Weights of a small GPT-style language model, trained from scratch on English Wikipedia.
Training: 93M tokens, 2961 steps.
Each number is 128 + 24 x the weight over its row's rms, rounded and kept within 0 to 255. Layers, rows and columns count from 0. Numbers have three digits each. The size before them is the row's rms in percent of the matrix's.

# layer 2 attention query, 64x96, rms 0.14, rows 0-31, columns 0-95
093:121131137135120125096103151168166062098124108125171108120135146143133105139130146108106090124131136089125125115153137151123116124091140154135103184123130157164133098156142181103107179135136155160120123120127198130136117125068121114107114151133140151116143151129143147124156131101111122171
099:118104119092125136095155141132124152113127099141151089132079130106148096121139087122134128109184156099120133135105109139105118132098142158099121120175152096144110125133097181094120111100152144093151107123134116134107144126170125180153155110096081102129095088103130117140137123080120127148
087:118124115136101123109149148116119132133109109133135115171122128138134126085120127118129117090152141113102127130159162163156138110134167106113089110135107133094175128186127206117141178103138133140124088147157128131095155142098119093139099090139115129155067124114151149154168117119105140111
102:144150111110166120165103135101147152114120110144135134113108138150135144123110120159134146150174095133126132144131115116070098161184119133117143123131137114139147094162160170147118111105118119111145122114118109121115141149163127137173119150124105097145098106181107079182084182100148140123
098:135137153131138148096154128141127092112079117103113133132140137117068127109154117135121115103086147136146165166135126170134154104062101160100127129126103134106133130133143094125128131096166089138100123131160120136123134099089108092123076117168155148128105154101120180118165129128102115152
096:115153097142129129155149131129176104098098118165123173123087138071124118119106127113145123126125097116079111138081116131092127150143135105094136130125108140135111114150134164155109116127084108124171098151096104130098116143136133118116102099134146134130086111130117055157109178152114150149
109:090100085153132160127103118093094112094111162116124128114149101166158131136133118091118150117109118122117126136148078133141124107125118126148187129146104116146131100101170100158180097136136163140107128101170137127110082119100136150137117132152156130140164123090170106113087118122115112087
118:105100114180109190135139141132126104100159159117109130137134153076121134151100097086113131124109095142138136152065105153117087072156086111123161118117116149102150134171141144092071138127118139155100121124128144137136100110087138115092113127142137121134103130114131130158124107123132134119
109:100173142153153110156137139152168125113104161125110105109101129122126112143114131112125156116127145104101117151173172124116149151129139115160168161144143167118129060108121098137159094126095078145120148118152144108133098103177103099117137112137125152120113154167130154145105187115115132148
097:095118119131125131142135137118155157106105140102107134134097138107153102135174099112128195140113142141138119104125122099112121156126140102140124138162120111104140083059123103135143081118109144112129150094126140074141161127176125157091132090083102101117120097133155139169166138123145136146
089:149135138127111101161132111131119107156161145126172136168129095145100175132114151140095110175105139167156135154142089133128146161137123146125112124083083109159142124133143111136098142120187159149100108111117087114132133158098152130107093113164133114176125119100106114117102111153129133077
104:122169143124133169108160135106125124135081133144121123120091144094106113122154144104112101105126095144148126178172141143174136178110128166139170128127117130082096138086108103068114121148128104123113141143159139153150128138126142099129185118100133109138124151165118154096138139090150135139
109:123166123085115133075144103157129081110105132131153139159126096150116151122130119077103108141133121124161137127137130090137142105123153090146127165103124150079120097114079087122132096134135150154120130105126125100145116150143128159113067129117104148146131118082162168119146119157118155086
120:120121078097134140138105129132172092100103116127123160149109129167143141128141123081148128170072136138063100126114111146101160147119129187101123152106126131146109140141135142175146115127126113118139101128147126101131142167165124116102144123097114129134127067156117095171097105127140139109
113:144132101130116134118153156137122126128083150140161118118160133138185098111165192090128115113114111132100089110117100150094185125122139157143132121087097126138096158101136100117093127146117133150138115139127111152121128131125116071097107104085180175117151129129096138103115141156119129123
122:079121116081123170134119168118108130123140139121101143140145133110154161148125104168125077128153177129136118113094122113106124124126148093122126170149137159110177119111113151132120061113155131150139112106117130137116142106166157119119168125088108122133147147076169172134140095107110124113
117:191148143098126124114140091150142102123085111137143118102138146183141118169125158129160120138140134142122146153153113151136130140154133116149142156128119086103137129145094137127138087137179088118123215124122168137158075119122172118153133112157125138126161142157125136106120141143139119125
096:098153145135151161145159113107149090096091158156123095102181110155114122136129138120132108103127126115095161126110113185079149118115127120152158148149115132190129122153102131134125163102134140141132088107121112113108167143127118125115136085179129152105114099128094119156147182119135119136
128:119126136149153153107142136094156117150116103149101109150124137131139125086149149078138111123100176115104133161136145126134138141122096173153094178119137126120129146141121161149096149095151129104102120097136158145089109099128101052083116096113151108134164127106090136108134161125116155147
096:127098141151154144075150114117131148144112106117076155138127108154166111151099100159138113128152172086166084128121103118141090131184155133093123154106134106103132118074135107132115122137125146114128127107145082132149111160151103131138075131112117091096120134131117093146172154131129127120
107:183128143148122136111132141120122110201126142140065138099160137072098165151109146166141107104134143151161140118098119131155111116112134124142106119120079122097157105162152130143131133105170109113143140129104117107116143141147187101114118155138145102134127126123111123118155069153115108133
086:142124144120134153144157137148134102099116159098071134139127106097097151113136117115104139129144144111131116135106175117087143152140145101138139139108152126129106111094099160180120156130144120134189093124124146117123092176193127143167086136138156116097128131096180151140150125138124137160
110:088146146116144106133097152135141173143178136064158116127139143138124148136112150155136133142130134124194112141124115166118107140085149114090117112158102114141142120112153154123138112115171081146105147143140126169127188125105103134151134133160158154126096134112102181126136135147088125127
108:141111130075136110166111164090121159123114119081145090131117072121116150147120137165119115136181110160155136079138111130119111111154130168111126129102133123158167141165132134126138166141127103162094141117104103130158133086128139132155145105106096102148115132098124113119105109118176107172
119:137088090123109161126116123175099143171147127151111128150134145138106130138142101114146069169088131163158114130103127150122099109151137160082114107143189105119138093109106157104106094127132136074147114114121118106154148119145094162161120118147118101109153133143088104132133139144137146096
116:130127130153078140074152082123131147138090169110149147153104124142155119106085128157143152129120093114169152102136142154135122111156109073082161103132144123150150113111104125160114163106117106139095141102128135113133143136166102158065118092115123108122150096114128104138107134096135109141
118:142151172132129145113126147147113123180155132088148124110116152119104136106132136134109092141092122145114130116121152099123109109100183132096145164174126138170098134111112140166132117126139145140078161128099092155112127157137143152129147152176107100127159095124185178142139093125120100137
107:098162150146125154142132164123118134150130111139156140134110149158139149142128150143138104151112099120123134143113187123089093168092150150119118143086106129144111135122110085131150089118122101159077183118145180151119140134138122110123112096109177131065129115099168128146146154107129135143
117:147112157145134106067170145093133131119138158097177127105115151100123128148092124154112120151134112137127098134127122117111145111120137143129162125146143102145120120146154175078103103163142111116122132118174116156124131087138138139132123134151110167151109167139198069110104158120142134164
101:106180125123117132122129127120090159092141137083141152120122138133136144120113151088078158123119140130161147179104138119141146116158134132113114059076105182091112175103157138155131144135133154141095134112095136149144127095143162137112147132127145073138151151097105131145140147126124135116
115:137077154124122114157131144118114140134169149116124118107158083113170092133152139085139176131180125129096099156134110136102106130142092191143121106156178121124150111109139107106071126130133100106136139102111113136120147123123126113147146108122095118139159107150155106128113151103138131191
110:150123140093135115142120158123124102133141151115099158123125132079123162138132156126102112150116110156120097092116069132104121148119103087115141181069095160146135124136159091090154090157112091135113124117138148149177119112098148101118141087158143133183116139124131150108134149154129116131
# layer 2 attention key, 64x96, rms 0.144, rows 0-31, columns 0-95
091:095124126128118142157171131149121111118134154116114097129070134084118081092138104097177116169131116149149157097114123137118113096120156154106107155105146136112120129171129126109126163155111089123134159167149094117119113123136119158096168111122123151109147130161065101166141125142103115147
097:127113176182122138161113125110189101096127119140175157126188133142146140167152172142151136132179128118128125134115142109130120141102097097131132117135099144160120138142113126106170098125145169120123155166105175127113125127108123101117130132141162132130092180142137119118097135141147156158
095:067128121164098138157094138167125174113126127127123081156152146107134129162157142127138150131128161142175110082142164123143110119120140174100118176121123113138124162149119095134115132111116147159114151150115122151153135118090152085099142101163124118070152171107145159118137131122121128120
088:168084091091098133122135136107112150168136131126114155134119143130129132179165145173134110125151128088122122167121115082132155141126164091132139124166145089133139162123118130067132104135127101101151077123160148127163128119127167097132103149103110131121089106117121131105132108160171143130
086:151084128147126179127110149161111146144135171172151083153139174085132104101134139104152139123168153126130103078139135129106108091118128118121145123161093136139130171164105159145101128130115158167155153125099123143163101134136153121102145106106129130143168169131136136128146150125106166105
095:157097091085124108120145140106071139141117117150119119144121135169131148113168106166128146131135102112134140134141114114094115155136163119074151127114149083119193130133100150122159133119114118158090130118095092124133134155120132104199150120130107089133144081139093126131115143146163132130
102:139126178131124117092106094110115153150116082132095139101119139158142119113143138134097115168140138149125132155148122125134140158114133198129112099123124146126114141119096130141131173143149062156122202079154150136143126136147127129092100123123137149125101071131104158136156143116120108102
101:086123149136142085124122110177116133109095138117127159102064129129081111096129110097092135085130135102151114121179117134126131103144188135158108156161125139098102094113162116135139164101122137126081125117142107120129163123125140161116161131152118147134116106163123155148130108081109119139
108:182096121094139115132147145081106161172140113111131144182124147123138128126174099128128137113134113146138115128149107099114165133179138133130121149125129066114158154106133126112182153168133101140109143143124111153108123140090114126160134142091114112138112082139107111113082157134178140117
104:121174157097130141115154110132083104132125151127144096102115085143097159128122118133145117133122114172099146148135181142141174121125125141139148105127169153149139149169115107117178127118059087093127106146160119138106132124112069124097114122129135096127123145173132124163131158140131115113
112:122153162107104145112116103134109183078123161110144117094061113084174158136122146075110127105129158125173133087143141113152095084105139114145109142141131147125115117126163105160131122155147110168130154136112132118106130124081157140101144175126153124145124113144105104122136122138135110135
111:089131135132093143134141100194127121139089146129122096103120122130112111107105153102146117145117159132109131095093141148159125132133111125188126104170130144140091123132064188147147164110123118116142101104108163107115125136103148166120151119137169147147127132183149143142130100158103137129
110:132113159137101135137116116077183120151150073129148131112093161143106117108138104162164130138128108126124136176096127130146123167138102126105145120167145128185156095168099147139159145089125146135125130116140091164150138159110146157094169107154094148126123164140126119136120152148152151126
105:157132106143160131147136147115111082152126110134109139149134121144068150105112146145133126106107146096089132186143132139126158114076111129124136101110149121100163115108120150113134105148112137099151129175139105099132147151162153164202106116139162164121116143087116093145098161110135128137
106:135122149138079155135170083170145099117131175114138138079169161124148116131139129096098146085068091149134116129130149167123128136124133093129151143139110146152163130124149130146170097108100099119150106119156155140114141127169117108136094118158075161125135124142132115145114119143123090132
103:119082119124164145087135105134088101136113132108148133118120131135133142150143117144099118106097074154094122118152105141139153140167144104139110136144106139109140157142141116117168084142111113137127158180156172107136122132136098099194070148098162143158088144102142096133128148137113122135
116:135136121088107161080167140106131124095141139101140123179118130144160170139163142106146107121126124139093167131148194106107131134165111114128111097137141046126130146148118140143083154169116115100146077120128132119106137114141094120135108131120133119144150142132112134120088134154121170133
111:124115147162132101094156132119159121100091116084151096133116119122149130102158122171092157110157098109148122101145106099081110112175121132087105138145164144168119146171124090087143150107153151131137129146135104140116089118172167136148132162124115130127113093103153135113135155154117162114
123:051100129133148175134136177096159123126128159085106102137122117103135137148158103119156124120097160146134161106103147123098138147153165117115143214155153101089130130096125142145132139121137122138148129143164102113130116100149134140096099130164107128107130129135152105106122149149125132158
099:105112124155099127118127129134128148152158127178155090129153125078107133117118149153157098131108128077129127106092108150157104151132082076142131108187105121103098155120146153146095117077139112133135110177138105119118124154094121122109117127150166106130182124154134157144115129122152151114
100:091183100106138104128142127112159082100112134139124117125087113113130124114159158082110135167144086114138156158129094139127142159105114148120127133131153117071158139097131123109146134135109107168126130152121090146065152135154138158138153126137110129122138116122139129146093197171126155138
123:148123137118165145146152138073171141126136102123123121132102129149106172102156107139128150176112140159077157129128126120096119169105138114125134138123155103148141133151093153166150120118156096157093146108135112122117105140161094118153120129116114164112101101097165126117170197137141160107
104:157132120166140122113126136143126142104139138071046144119114140136090143177136109137127172104123143099147117129107139137166130131157143140083132131095131123131106152119146137132150113115105154152093142112165076156110131090148138085152096152159157119124156133086106134152143112171128124144
114:103143114184136103167117129131154167095105128097125149144091132109137183188113169147121123136117122145153135095144127091134098141140158094161148142165109130113120156138157116106120087111157102127128090152127173175129117111086162109134121131117113162111152152097113139130119126119158113136
115:163144105089132127133142102185127106109088123159131145172108132167096079101118138127132060111100176147130135145141119112108132133114118116142117112144164153129071150112113105137120120125103168114123160136098134128155124139102144105172109129119158073133120128108100153120114142106146165117
112:094154105121085154113149142137136090142132172161132112148094095154122098126117186125089128107149101135131130123117115156140119110131147146112144132197088143138120130157114114135104138123134156109074138147146166157134109087129088132129144124122085175150160120154143098118097103109136145155
113:117111154134131159117114095080119115099120146159104139141130107080108106132094140114091115125113125117113152104101136149135110174160123139146109168105154136146153084106152105137147119099155120169142096106156164164120219111110131121120095138108143115141122128126145155150119142113151110084
113:112107118134128140108160136145123127163144155145098122098142161092124168132151128139140109092124142099145150132093127122109132140120148169144101124140107135132145131149164136174124160171104106117148063133121104132136194111165145098170121095138097099097112154160173106105138121173113128130
106:130159137123139106131115132118107111145106140151118173109126166145149156111101102120150119129080149138180100147142129119105116154135104092099114142140126116119121109131142104172138068173095165150135116120148153131111133105107123157139121070124115103144169205128125119116090093128108141153
110:158138127122138157089122139118146123120079061132128159122116122098149163125101177129142126173079119119123102135148121171141151116143162120094123120115142163106145126181119134142105148108071109070134154092127119135123122092130134140123108178119121108095117134107085104128125099130121132137
111:158100128137131100195140144077113126124117125142108157088113128150130097137168112146113133168125101141130120116154118124119168139114134115094138071160128163132105143146099109133140091088157142124123108133099119166125092108118128119107143099141176132107119086144118062135143176141115135132
109:103096128073139141122104129124125133123164167133166076139105137163131136117129151131128112157091111120125065130126116125124104136140162076127109167154126070151139138121123134099117123145111142131167141141141121144103177111135135102147143130124143117114127107105079111175144149199142145141
# layer 2 attention value, 64x96, rms 0.151, rows 0-1, columns 0-95
103:146151133113138126085156106100130146155112117150165122102140134141118156123123111137180152100118111151149127137133133092133103130152115099164129098150130170136177160124131088173104133123135076126136132090158112129111113117127158160079130115112121115147105141164052087149125146106148156131
107:126145195142125115151145135158097171113171117088144157128126153122120107112137139147132139124126133119078116055098139152090080127111096123172162093126139151129130111141103124118143133111078111134137156162130128114138083090137158101097137147105101101123120154159129130129124124146145147148
# layer 2 attention output (transposed), 64x96, rms 0.187, rows 0-1, columns 0-95
102:111135132117190125156079113187116104101115112073134145102127148136116123145128167133132123186113153129053084106127125164120125139124139137110143123125148129174118117151153150117122117141121113152138156108140117135156107144147151096126160129148159137104191147124150155132122140112093116123
104:118103062084146126140139123145176098132060096139130122130150125118114109130108130151108153152171151145127128154150129100146159105101117097116122148169139132121148112135143087097148101139104126085093182140123113103155138137116124121145156106081142140124106125165138088104140137123137141172